config.toml
n_layer = 14
d_model = 192
n_head = 3
n_kv_head = 3
head_dim = 64
d_mlp = 512
vocab_size = 1564
activation = "geglu"
norm = "rmsnorm"
norm_place = "pre"
norm_eps = 1e-06
positions = "rope"
rope_base = 10000.0
rope_fraction = 1.0
qk_norm = false
attn_scale = 0.125
bias = "none"
tie_embeddings = true
parallel_block = false
init = "uniform"
init_std_qkv = 0.0681
init_std_o = 0.0129
init_std_up = 0.0681
init_std_down = 0.00788
optimizer = "muon_variant"
lr = 0.00767
beta1 = 0.9
weight_decay = 0.01
lr_head = 0.00535
grad_clip = 1.0
warmup_steps = 200
schedule = "wsd"
decay_fraction = 0.462
decay_shape = "cos"
final_lr_fraction = 0.0
batch_tokens = 16384
seq_len = 128
doc_mask = true
train_tokens = 259700000
steps = 15851
dataset = "wikipedia_en"
Each number is 128 + 24 x the weight over its row's rms, rounded and kept within 0 to 255. Layers, rows and columns count from 0. Numbers have three digits each. The size before them is the row's rms in percent of the matrix's.

# layer 10 MLP down, 192x512, rms 0.0811, rows 109-191, columns 0-127
109:141129149127123095101152117127068098156136135172116162097141147121138137139123135123127141128126107113160149142151123159139142155134093134138125123127133136168122152148141120129129137173122074109151147146118146086095141153157148108117151101130137156101143128108153203102127110129116086102121165137117150144141195106109125109148138167134104122118069095146127161149124131134154127119121
086:128138134169166135170137166122176162174146165146135148081123133171138118112133130159133139127128145143113131142178117117127111087173100128126085100089124141153124106121144132161093127115126095188131138128153102139098103092134096111122094121136120094111148136147133137093172178112118093133158128089121123082111166149093076127145096099137124138116089158115098122129128129183086110115146
099:136097144118117131117095195071111124095106168114144087108118198155105164151139170118101117107105088125187149127123131163149135127116128151103137088108140142122123146116143147161124141137117143150138111109105119128110106109108119140104117157098126151155136117143118113115122081083116124113155120104117136154127154105172094060130121171153134117118129138126095144138138151106097114129099
099:097115128168099148138097138157134118122125104078154117078161107105129138172123138196112145167109088098105133128130116172142141150160170145134140127132158144144154163139133145122154152135162138161140109108201129102086085086126141142103112101128118169082099158160104158149116137186109133111156143136139133115114077118135123119160122114110114134104155152171092141111119177082130127143147
098:109132160126160103130137105102141101131091098146164157125136136116117087146146108118148147129176113104146092148127097145117134143113115085108118109125102117177123165135214146125128137113166192134112135139085155096094140130175182132127128155135146139150118144090095155130132124106139120134082098089113092109137139105119141159129142093144141140148143147096072156097147158111149166146138
097:135158121103147132095104104110136105079124102145111176131106125164120117164121122144146128158148111138134138117112106148134115189101103091134124117131134095173137112164121145125147125097123153142158157118098178162098153138147073160110121097104104066111141083124131121135112153172133100099124145134125155173121110145105141124116129108125145147118120123102162163123128073134161160131124
091:092130132107132137146127122143130117126121108157124128165121127124093092137136123159120155169111115110121124140095132125174120087123114124153111107154144138109140136114168102168134165099097127150148151121114142129114112157146103071153104101167132148128135112089112136129087165145140122135114161142121097095135127174154131100145173100107099087154094105088127079135130099105137117179166
094:086138145162148145156108104085124119171116169121185173148137145131151149150143158193119123139172116113140151147144145132138130105135146133154189124141151151128151128111167119107128139140144162160154082158135124112131145110091100151149107127088143122129112117112118160141119082079143097109144110109141146175093133111095165127111095115123136172117097134125145150095195153113153125088115
102:074116149154114162173133092171164161116113104132125107153142122145143127150115125168124093094114129141137165124094106082140181129120165154095146132139109096119163112118143137112181122128119134104089162111124141131093104126116127126122118121164160147119113132077110096142154145126104065130145164119128133144151028115155162133135173141119148125172102129116135094123101165082125156134107
103:167155151167108105109126076145147152111140134128129138075144130136136106137140146141114130109099116120156115164130137130125125131112089101046146138102108121119086146112156138113141118118108108141104111105113151137117115112101108125118105114164065140102144146151131132144103144133105118052094142099128146131119133142145121126114106155081101139143163136112159141113180142176129096106156
095:088136130115092135111151109117144126157089113130090133110114131109173076114090094147091121141122066094105132106143081107105146163141117153141151171141147124059146142136128098111094120156123085151123137121130145158085105136097163153137147141165126137121112100162129129137098123160135147106114138114134170053150120113146117112159133102112169086146166104064090116119087102131141148108116
099:144136140142114107151169102102132113151114088145136130135143097160155114089122134091133104138092102145113166092150154148155136136179145161100114119089137073093122130127141177104150134114132116132143102138157136185176090181100139138140114138136146162134130156088116108128125146148100094106110147162154124147128086121124135104088141125129114107104110120086189144161170110144152131111174
098:153111119160160163122101085116135153116114143130112149155075106088138118137144124114122105159162118109105143104168157134145134120165123120150149157098143137095114107121137109155076148145124118142169126154127141123136179152155133101104129086128122146121103109132156131182119148111131093125110131109135124120095153125128119129117138138125156141108091139111132124116167083124146051147161
096:152111159137147147114132121096138100105133124135117095122138124096126155149153170147162143120138114171128100120152172112093139079161138105176122085149102166117101116137135122095071111110136133104147135161133101142105157153141168102074139124102120114116149129146130136114083112115187146105118131117152121078126108106135105100086127127050156162170118099145129119112137146165117146081107
093:134074128100128153122139148092162095138140088141095118137108108138149130138133098106130108151119125103134134108112092149132109156156108164130124092128137089172144142121113107100125075126102078134115112129154165107123094137102149112137123115112115154129179142110130131115128094159081140137153160121112108103128155089095154127123135154108118125115138129126060126101111108151165099166124
094:114117162120160132146125128108132091159183116127102134086157116144143123137129153142135132152137102135117112071149148141117074152171174155118134125082130157082095108126132155138098153147153081141148139110187135084132120160143125154137151112115153161151133079096116102163123133122145127134156132142157109138151149107113118131141142105168116101111114135151119154145147133158172129098125
101:133076115112119118117122163130146121172185108135106114122127114158087133129157118101136176111141167104086132150118111129122100175082122155157138153163120133124116193157115165084165143107129108133129134088113103133131127153094112159116119146142081149143115098100116164095124103117124156148052169120139136148121148151136116111127140092133129115148103129100102076080132142130124152129105
187:120123163121145174161117150158204133134144094164142163133130127113123134122073129000145127110174175124104090105131125150128147112114166123072185088144145112138168118143105103142175140103115123132074141147132163108098119135120129114147101136113123127117155124158104094183116119112150138125134125130134117149136117160158136133129135151111153136108163115122145107142113121120136155134150
099:096097113182132146184145096135114130176111149130072113135174134090143124102108128143101113107151120114091125115101162167122143122116125128137111074122116087151156094112144159116087135115151171140138131165140108106111133150126145145142137133133141123114098123112107112134132163144132161165098105120101154121142085141149135137122130131159141142140138114099130114149163138143140095103121
100:139128151176141150138154147128145151159094137160131113151175122133143159094119115187108083132145150102142149090125161131131130096124113166115159134175141143102111108152125162122129099120170106135137100125124115144089154127152105123115101126132141062164143126138162131182123133135135108108138114152151171109137110129133146158131110159093117140123196105083136132157144110148124158141127
103:136143103118118193146121113145098130114126142153108113144089148166082098164117148156134098128143108134145096122128117123108115109110134096161126122145125107150133114131156179130119124127095123112116159135131134144061195131149115073146152162122121115132205082096117117134107083144160112141153120144128136157122148100122149149137156133111151151165165137177151120181096143181131104112144
102:117119106137146122113128139110137140087102104098117155157122117158196124157102150153132079121168137136123121177108113147137158140119078170114156122095156158109171136119128140135155117176103117115063155150119140122141119108119065134107137155151137139106115100105117128109138108138151147140143155116163131134156080139104111101124113170134122142189157127160081106160132123111127169108190
100:127096185140138143132115118161117131114121112079132094139102119115134120137132142135140124166121177128157152147139146114164127137120150096136114156123124149108122124143123127103110140126099160156168139147130175146125122116100146110111156075166150162163122121100187121132170154127148131086124128166144173148150166105113097102127144120096157124128149125113114137110154131165131113162157
098:116146151158130143128167161147116138187197163168106147139123106118105087143149109093126131142145109161089141160124170128122163135106131110074106105119151116131106105118083115119149182122118108115092139116140092071111127138139115105123140172151137114073130103088109129113132124137153118164111094112157188131137090148139180140152122140170132116173123093137137113089112091108167131121143
094:128127137172149123159158105107141129136132059143104087113166101138126152098130128087142128125100149164173134177113130133121113172159148075137111092115160149128136141148127158098146141085187127120141112109100117126116134127104128114111107115091145106116134088127151100107126132122117081145068115104142138124094096157136117135139153104143142137157156167159110103142114130141171132108090
102:087112138099138147104120141120125124113150108118099103131162133127126126104120098058116128137103161071160108100129079155067111151150117139111139123156110110119124093125113134106174106059138140124142087144145128175143145105155147167165136157130116091134119152132115125107127128100158163175084142155172095114118157180142131107129162175120105126106133131156113063077106147098103132134131
098:157144144190128143126119127147125101096136143103097094139123136134125085117127139131116136126131091095132146073139144122135095138164152083113122106120105099072125140170173114082156087128136172105148140152073131105098142101163128147100153155117133101076138189125122127090115099122092111151155155161122164138112116119075145154102150157141162127138136102120128125125127129146122119141113
092:091126113126119131116111138151113109128138141164120140142132108138124149093154056142154138143104129102126122090119126116138100099134118156132137151112148113116140126116119099097159202085137137132083084151141117104115135160111136125154143168167113140152102158141104123148157094103160154121086125129133141133121135138144110122128127150122101095136156144116136131107094125142123137127143
097:162129079138137193117116152147153150087131118100126128125127162149097117124149140121115148160145118123109148132168138113105141153134112123127101117094126150105163119148156115125088100127106132127143146114109129156146137118136117124090159154099136127137162129134132141105153131136164094122120115124161136147106129152161126169083143120170137149122096064118160127155146102152166134091152
099:124144149102143153107123167156126110127110128118121120107129163142127145133107128125170154117076088118163111077078097137118143155132129143076153120132152139168128108145153111157124127096124076157135145080149087100151150145125128100171095151136113082144158100129116136119101111114126174148114140144139132179149182133112080112130143190140107130152119156100120135117125158117099137089140
093:131136122150115120101070083153113162095136129091099149124106097156048136125115135148117129161153111144135108147127118142095107126132111124163147101152146114093082146084102137139118100127129179125127159075101108128103119129111152140136108119148143125116097083122096146114154163118144129141182122131209125126122158145101143134158110134153128148134113157090119135150147135107166149147150
104:146115145158079142153150157157112167161124099154117120082095118124127112182152137110103116123105127121146151108118107135092130123146103134099121107172102140195126122144097070152132110140152136091123120141131145139170126110154096126135121138098098093145102166169124089144138162083136125147108089110175164088112091145154139125163116106104119130120149095133110097125146151122134137145098
091:148143096138102125106107146114107140081137104109139151140127105155141162143184152129139141110152105138124093156092102150122134158135143157129092095093099117111159118120098097135118119139170123129081139168107154103149131101147126133113135178089151105134113143137126073128144129104142166099109118150150144128169142104180137153168072141127125117144136127157113124141105144086150127119120
094:139133113139072117141127091097175165108188158129153088098145125138140135134097136134106155109100122114103151172113125164091109155128141118133100140170102126108121127142126125155128123105146159102147161131133114133116120146094110107111142100164080101083135153176132087159166160074106146132113114136127138086131091182164152122137127142087140135151175119141092117151149125126133132104113
100:083141130111125125153135131088149067173160138103130121140135084154099121097152101149141168120129160126155112122130132136059148103132138157097127131113114105114137138143160120124146129075126119103116121144138155125132104154118106146143151121143107098101113119117108076102152141135113134104137113142157171121133131138113168127109128118170124159119132107151088105151094144099151121156172
155:101115161105165107121120113094124129205117141129139088122114120114117103119129087118152103166150126139167124117109162195126099110122115152162117125135109122119164129106108112138133133117119134143162128143113152149147133180147136079194098129145108158173139131133155125100130129091144135128121123124150116159191108072139146137115118104115133127114163124124150134126147126125155151152098
098:120103102160133156143099118123148164084106134136072144115102121166117118107149115130106134174115179096117152075184112110127104128138146105142136148156098131129134121099118097128152133151122105133124128114125130139154168104135153082136142118111163110154120143121100113137096126151159076126171129112159122086141102132128153140119127105148130132182179127126108125072125084170147088115152
103:171106115113120139103164109110137119101105147126081091168134173129145124166137109118136101134110133132152151100115175125079134099119135133127116147124173122088128129140118127120098113136128126092128147135125138104129126167106105096170109165176097111123102151117123144142124119133102115113123123179166108128127118142140125145092116121093093159100089139146137118143135149124124117143155
101:142128124155130099156121137105138104164116100141144072143146139100109137131102149164138112131114136110091102091085120112159121129092124120100124142100106136148079163146109137127142152134128133109113143150097131064125120130085165139139153132130135149171116139155124120152133137135142057091160123115121106141131170113157142167113139103155107162116154098158114105156128155109131125174123
093:132097078142125152137117112139123151131109146112129118088126127141135148121130139103099130139137107118134132132145129144085158104106159110140161119150124096101141100054130132115112123140133120086149133138104164099147154145106138122041193111140148099155117140103116115166092142093114131123163122117102143057133114131144121135123159160131103123147118114141115106136095144154118120124132
101:108110164146149129139112090106130111126109078155116110122134101125120115085148128134144123177117134118146151127092146156112160083160126139124141135187111135167164150144126142124089119148128108115080138133088115123091147127100125124152090155108147141122117160158154114136154141125096124137142096115128186147108104100144120136172136107107167115140177146183111142187141141147127092144075
100:117150168095102136108132129106176149133104116098141113155135117064110118116165100194118121112123135124119113119152131120100113136138145118098143135139122120128156159167138160106099157132126165160131157139106165138090141145111136140132107149165136083139084091110130161155137110103142139157080158158098125105147116097134094107110118116104090106135139166138109116082109107131083127051103
105:091111120136120093122111100146120121130100161112137153088105158144108128175100108119177086148152114112100157106107100128126137119102143084109096151186127141154153138135110148086089086138114131124114146161125081137126124141166112125132138157116100140138113126142131110130116141110119165110083110072167149164144121105133115085098121126089113132110100058113142113085085143109098146118117
102:178112111136128126127136130173137171119186118132104094166077136125157116113097145138106112127138103088148088135136104110092114166148139099152155136129134114077139093109092159142110152144136128120120155081150113133122128089167150155143113122160124118156151175094161135109137141131081131174051084099139201111096105163114134156141138112146130140133127150135132139147120084142144089149127
097:097089163161089137134137151130132152140174113166129131129155109156098154136090142141100123123134098142116057122100138112100155100132113058109136076102136147101144104134112116112165121091149110131101114157134116138092156128097117086067102165115102131085146112122149117174139130147152134160120115117170134139132085160131114142135104094080130161103147103137172138146094115123129149108105
099:069106137144106148089110124135144110151132152106118125156126138102125156129133132134145116143155171108163106105173110084082139129098128117107079107092126135110125076109151114143143167137146135103135119111092161106112145124156117156111125110153080113126111150143113144155136108099138116107102101151201161091107118171135129130115135104073144137149119103194137119109134133176098119148120
091:126151138113088130161137121117140143127154137171149127159091118162111142144108122180149161150152136125158119122118107162140129079164178108113097159088143174075143097115143088094141165159142140101104096098095137136108121119133159111150125131165093109111095126095147113147142139102137132146131149118098143122112134134156068179094087150112123129117090159120131118088145122108104114092129
099:125186156104094116111092137110137145134097137112148144124134113162115130093132128152070124133134117087141125131119111194101135134099119109121115151118135105129127140134146098118145202116126112148101081116120074129116111168141119110093123160121143144131125159159197141176130160114152117124129099139139134133126169123128156111091128127132130087110110138105121132131110116140113144096089
103:146097133113114155157118155115138103151143114144133150126111107126124147115117143188137153088082155088136131122121117074137165168120150120143132108118150156103136178142081118114132116091117145128147069115103117119128169132134153117096121108116144120147105121136118128139115143071116163163084108120184094131166177141116128129107168082157144150107138165180127121114145092109122171122142
097:133118144123108146139132109085147147107093134140127152098113097138111153111112118116102117127172126066130170144120107106134140122151121148131135129112162153130135119157185109094103119104121170136139143124165184179122133119118146105080162097134103135108110109136102143058125134121109097117129115145137114098124112156103134109130140124115162116126136141141130098138187148065101142129152
096:140124117116152092139102134084161062130142169134127103124130123121111127150166138164141106153077122155171107113075121109116139133136131106125124114123144080117098160111141127099130140155059137141127141141147113153150127147097169149145146096156137110157111153129094137123124146110104145131125099115126142131123103110137107093153112157172128100163158107142110095143130159136151100150081
108:181068122071122132117120119120096082150139089131139137086138157113144094163147093127118154105101151090173097131135136121145155105111125117132127132142129093121142113087125132057104144109145113130121108087129106108096125125166123106112137103127145144137122115133153123120110149112176116146092133165111145173082145121135091142161124092125121101120113124111154133117164146123159116105132
093:094170084111093096166139141150162087108098115069177166136102145173097136128127159118193142124142142137153196136095133141121145142115146137152130165137146186113152130072126140145108114106146101131122148110146124123119175150135172144129158147167141068132141167123173116108111134171119153191180095130128138168124094121143138165122132122162148104121136123161088114129103127143139140148104
102:193172112128171091118115162139130160118147127131134125065090129109128143162109139142126157130087109135117131119130130108153127128073147135099155128121115149118110127100117135142102138158128152098132116144116104114127126108154086105144138094129092139139100123126132130118109175160109175121149131143130145125123120173106102073107100121143129142116101125089092108101160127108135155092110
097:134119090136117113128174174119094153128129091161109132090139138151125150079139149136118129090145168121162121129135141104113130141146150140169150105183110114140101121113128086143139108136143100113141117112138127138091094139106110120122183158108136117126126136133143141129156106162135151143074120119137155107101115123120092124111119143109157146118107165199116118165185157099129066100155
095:093157120189109081155139133113133135123123075068132178146152139135127109125124122102130111157125120116090137125124131130169139120127098155149159114140139161150094150107109089127141147143156154101108087122142086158170141131134115110105127166159116131102106120155183092101154148111133116137126080157134100139139111162149130116100125086134131132144164095115151100077112124149137153089105
090:127121138158153137134181162105117148136071151150166130124161126157162120121120106147102132129145108136129112111106096170142104108137145153151153130121141095139107124096158125143110116109154082105124094117141130103103095102068135147131119181107178152125136102117116113094155129135126142110097166112118140117153120102131110137151123085094075121116126120138168105169097139168124110085161
099:119113119105180132181122150140097128064165117126128153129114138119111113116151129137148134119124109129114131124156147103091130157111123158151098160145106093168161127100120099085107115094096114184160033145122113114137151122103117127124130156112124152104129146130129148129110161161142119153115062145149147126169127123122111120086124121186103107134149126127124149094155105122142163110135
094:134136169114107116121102115109097132153138140128124116087057091148106140128119135131147119090140129133144161141144129158157128122149128139123130145123108096154189159110097142130138087106139152132132106092113121146137142125109102123122147118162088150146136175189150118088175159092062138181149154126101154156102182138092132107114109149113097184171133114140123116106138115163138147108159
101:149134137121150123145131108118124140136126067132151143152166138141130115101125153105125128116130148121134076095133071118149142128078102128118139082146121157205133131067146110146073141139136160144123145118096094155133151097090137107169151163122138145130126119122099136129096113079117150145109134115131073134110137165107139099115135107108116117117141148152131175118141110124137082116096
099:123129158144108140107143169148148128112149090122120162122141131130081146102123124143108120141156118146108123143121083157141132095136106125113172100101133173068139163116171122127145124131095125095105126133100124127162166112100122139134109146116115152125081094127115145122127132174113136169127173089122125134131160147153137162120094106128089129114129146082146122133113144115106135117126
096:130125123116132119134121131126126120118180107160107073134166116128136140116144120136172124071141100130164141118116139171114095061129103152177162133147108120120146150146146121125144135151082137154104136118098130101138107144126148136076110135127096099132130174141145098088197118101117115124167125157133117120130116125160122144092122118143133106119118119146122136096125156129129131108192
102:109141145105132129096132164090098111144133121126068158131137121119146119135146162153123161127141123134099133139147162129170133123156089125114128093115157164109137117132116163103131098137138116142113142096155138124108136131114123116104103146123087155150177145170153128123102102161135134114136149153159120134102117099103092158166114136100152159153127139133170112148100154118128156099117
098:124111088156158113115113080109145136156148113106159132115127113157121168065088128152139109137090129094125098072133107139132111137146107138145174129137152107110156139104131135131120120097179141087133123113145116152134107100102116126130088125158118156111135150157109155163129095146110112169117106120168131144159108148089122116135124120134117206129146112135125168119119129133127168128126
097:134163134170100134143136106122131129111138140131158068151107148108144193119141137128119076127125139150155122108105104143128124142108131123154171127135103155152085136125121098119116128146084138124150081122172099174151141123118128143146133107142119183161145147153141124138130112122113090118134063108133139132109105148129137108112142096109102119088149139140134122091143121147149139173133
100:105146161106117123157146130091128116120120159129100122137146118129155086123102146116135137116120112118110102110140131106100107127100142164132090135128143166083117147080132102127106100111134100152125140077148131096121157164127157137112174153142115126133109135205184095131137124098132115118138085148122160137146134122067118100171118130109101156129115124141092096117140099168151126132126
100:094141099161127118135152131138153142150133123098121129152127091166131132140104121077140139136104098114086128086099105111092195148109125118136166159153144165112143086154130090154139120114122107121132110124110109152154095130145136122178108134105124132098147140122126114090093164126156144104113163131165119132184114140122096123152090161153119126132162160110160111096148168088139150093153
098:117111121163138137157174126136124115146092128128103122107137136115121135120124104159133134146108081146113141102138150146111133113139149143119071192112112165146132115142130136160134133136071134183173103139104124149169144153172140078163131115103090131179116143134111128153132123116169123128136148124116093095140139099129162104127144135113119114099138115123166151114160132108167153109119
097:130141125105186151137139104119092080133119105093126120076150132107115146122101106057129110140136151128131152077128089128158190143098155136107135153085120121140146106068118120163115137144159158121120107137087105128114136123124111144117139092117093178095132142133139157135124136147139104120124182145129127135175110115124085131124124131120155102130135139126153100154161138129172111128143
090:154121148118112138139130122148104118154133164084114105113134105137101136143134143098147136102155109106130156088147083140113133102128120118125124132144144113076138173125129155149131170149148147143132127131156108122155130147094118141101091146122142113166128175103141151138144091149113141110166132143087096119143120112118121119115121138151174100123122089160125082127135134130074139137137
087:099086093109108091116124139087077084169104138115100161146122126085174115119099141056157124129146132127134101173124164135076166129143136175140088145163127125121120108127109126122137116129126154163123114173135113185173120117140162108135184132126121174120102132131191109163146099123109148144130171106132089105102120123107129126119108138127132126153136114119135146149153113148146123125115
101:154128131119118115161125106139124132131109103113138143127147137141063125105145126122116125147123121140111097130166098101122122167118120132122140118142135107190125148132139107114123103102131155196166174123099135113107106139127185160119139139134143118110149150138152154125123142122141112082143082088141164174136130122135121098092159116121132119087125121096151102128140126101111117154136
110:150133125134155106117127115085153137133149099135116152127147102122153156129134128144087162113051130142147116127147101141144131143121135101162143113140128114116091096147137154133155131103106103076101111152175124158128143138166133101141143126131137144135152097105139105183136148195114154186152053172099080112129119053101137075129158095134119155134128135118184119137135101155132151089129
103:094123179106090149081120139153111055159135099150137100116128173125129111158123110099116149135110118141142166132094096129125153098138094163118166090152091107126123111080148133115128154166099140099134077160124138153145159121130158112141134142129095141148126049192090115111112090149143160105166154178166132148189146094131128137141130159116125126111141147117114123116099119123109109151133
102:140155116129153151087105118128143132114116113109135132130125148155142103104102111127110095155147144147106158141139144169110102193141097066085115125131109144179118129156096143107121127100141141104154113109136140144132102139177122107148144088118128167108102176129085109123117145126103129127121084136138155113112144146142125137121137139130111102137140110139145137127111087112105190132146
096:105111119121127128118130117129076114128107110155088147125144144133130113138116115088141136133125113157093120120125148154091130177117145127128156107109084076144111125118163144103123067092118127129132070117109113147152103121125175116119143078120140124150156142100145152117093124099111102108091127125117159141098161113105154133137148168139175138164136109120102106147166164115170142099119
098:117088136120156149104137129150137131126120155103138121128122120113098095185125156127144133134125140083125113103091152119152126135125156132173108113144114156099140134141149130166165114139166135123137103139122130125122141112132121143151154143106157136128135148167091161099152118110134141128120124124153136143132119153131120122136179169131125128116100113084114131110168151127120146090129
094:123128125139079113138139130087137105130134147104130131111107086130168108139144109141159116107148140133136114142123159118095091130127104111138123123109126132105109153148112131175170129112058102119143098142155168142148139088121114199082158135175166106150114133101164090146113125090122124112144119133118114168125139099131098074156134149118096121123115144114102136136109118133178111159142
107:146102135163094149117144135125092120141153122115123134126123126124165128159177137120127111122144106176133147106131163145094108123138166108212143157132087140116120127143141133143086150118150159106128124116139115107131131138105122138136146085102180145079115115098125141139165121103133184115153088178145115155100127171091165094172106091104136148141101097158150111148151140116148119154124
091:137118115123106139112114158166150204157163100110126123140091079094129113120129124140109123123138150142132128088147114122124103144126145117101136097148123167106140135125149170127144148125090142121151154130084099131140136098123098131111140155123126147117129120116109146126151147108217127170119133143137132115115114121123148137135114125109135123126093118142146100132120106127112171106122
095:161128184157124166141109145103132130129128089125149132149135121149094088138103067139163070129160105116146127135118137121163107112093139138094108106120125166119122129147164123146132131110147098125115125137130124133080097104134103129135197132137155097139145132150112149150088125158165119131129137139103124144122144133152116169102125097110118121096145108113130112144125116121076145132129
092:146140099098135156136141072106153104102119122124172128123175109114101147153093120144145156156131150103074129084094124106167116095128114101121123123083112146107098131124116141091126172158118113128131105116132110111119096143136126125109081116175103178130122119139137176146131125136113087114155150136109100124074124120117115140147177083045130113157117143125118170132118128117186153166083
101:146128134128156110173092186081081127159141155142090047165143109107113164151131155131140111130118159083144122111145138114133135148081129162110130113154142150119131141156132091153133089108116131101142088118130156111110125160151110160096158123082181126145094138126146131160152129108135111100147106128129138141130143142125142104088150134137136116127137125117132145126118100115124135128135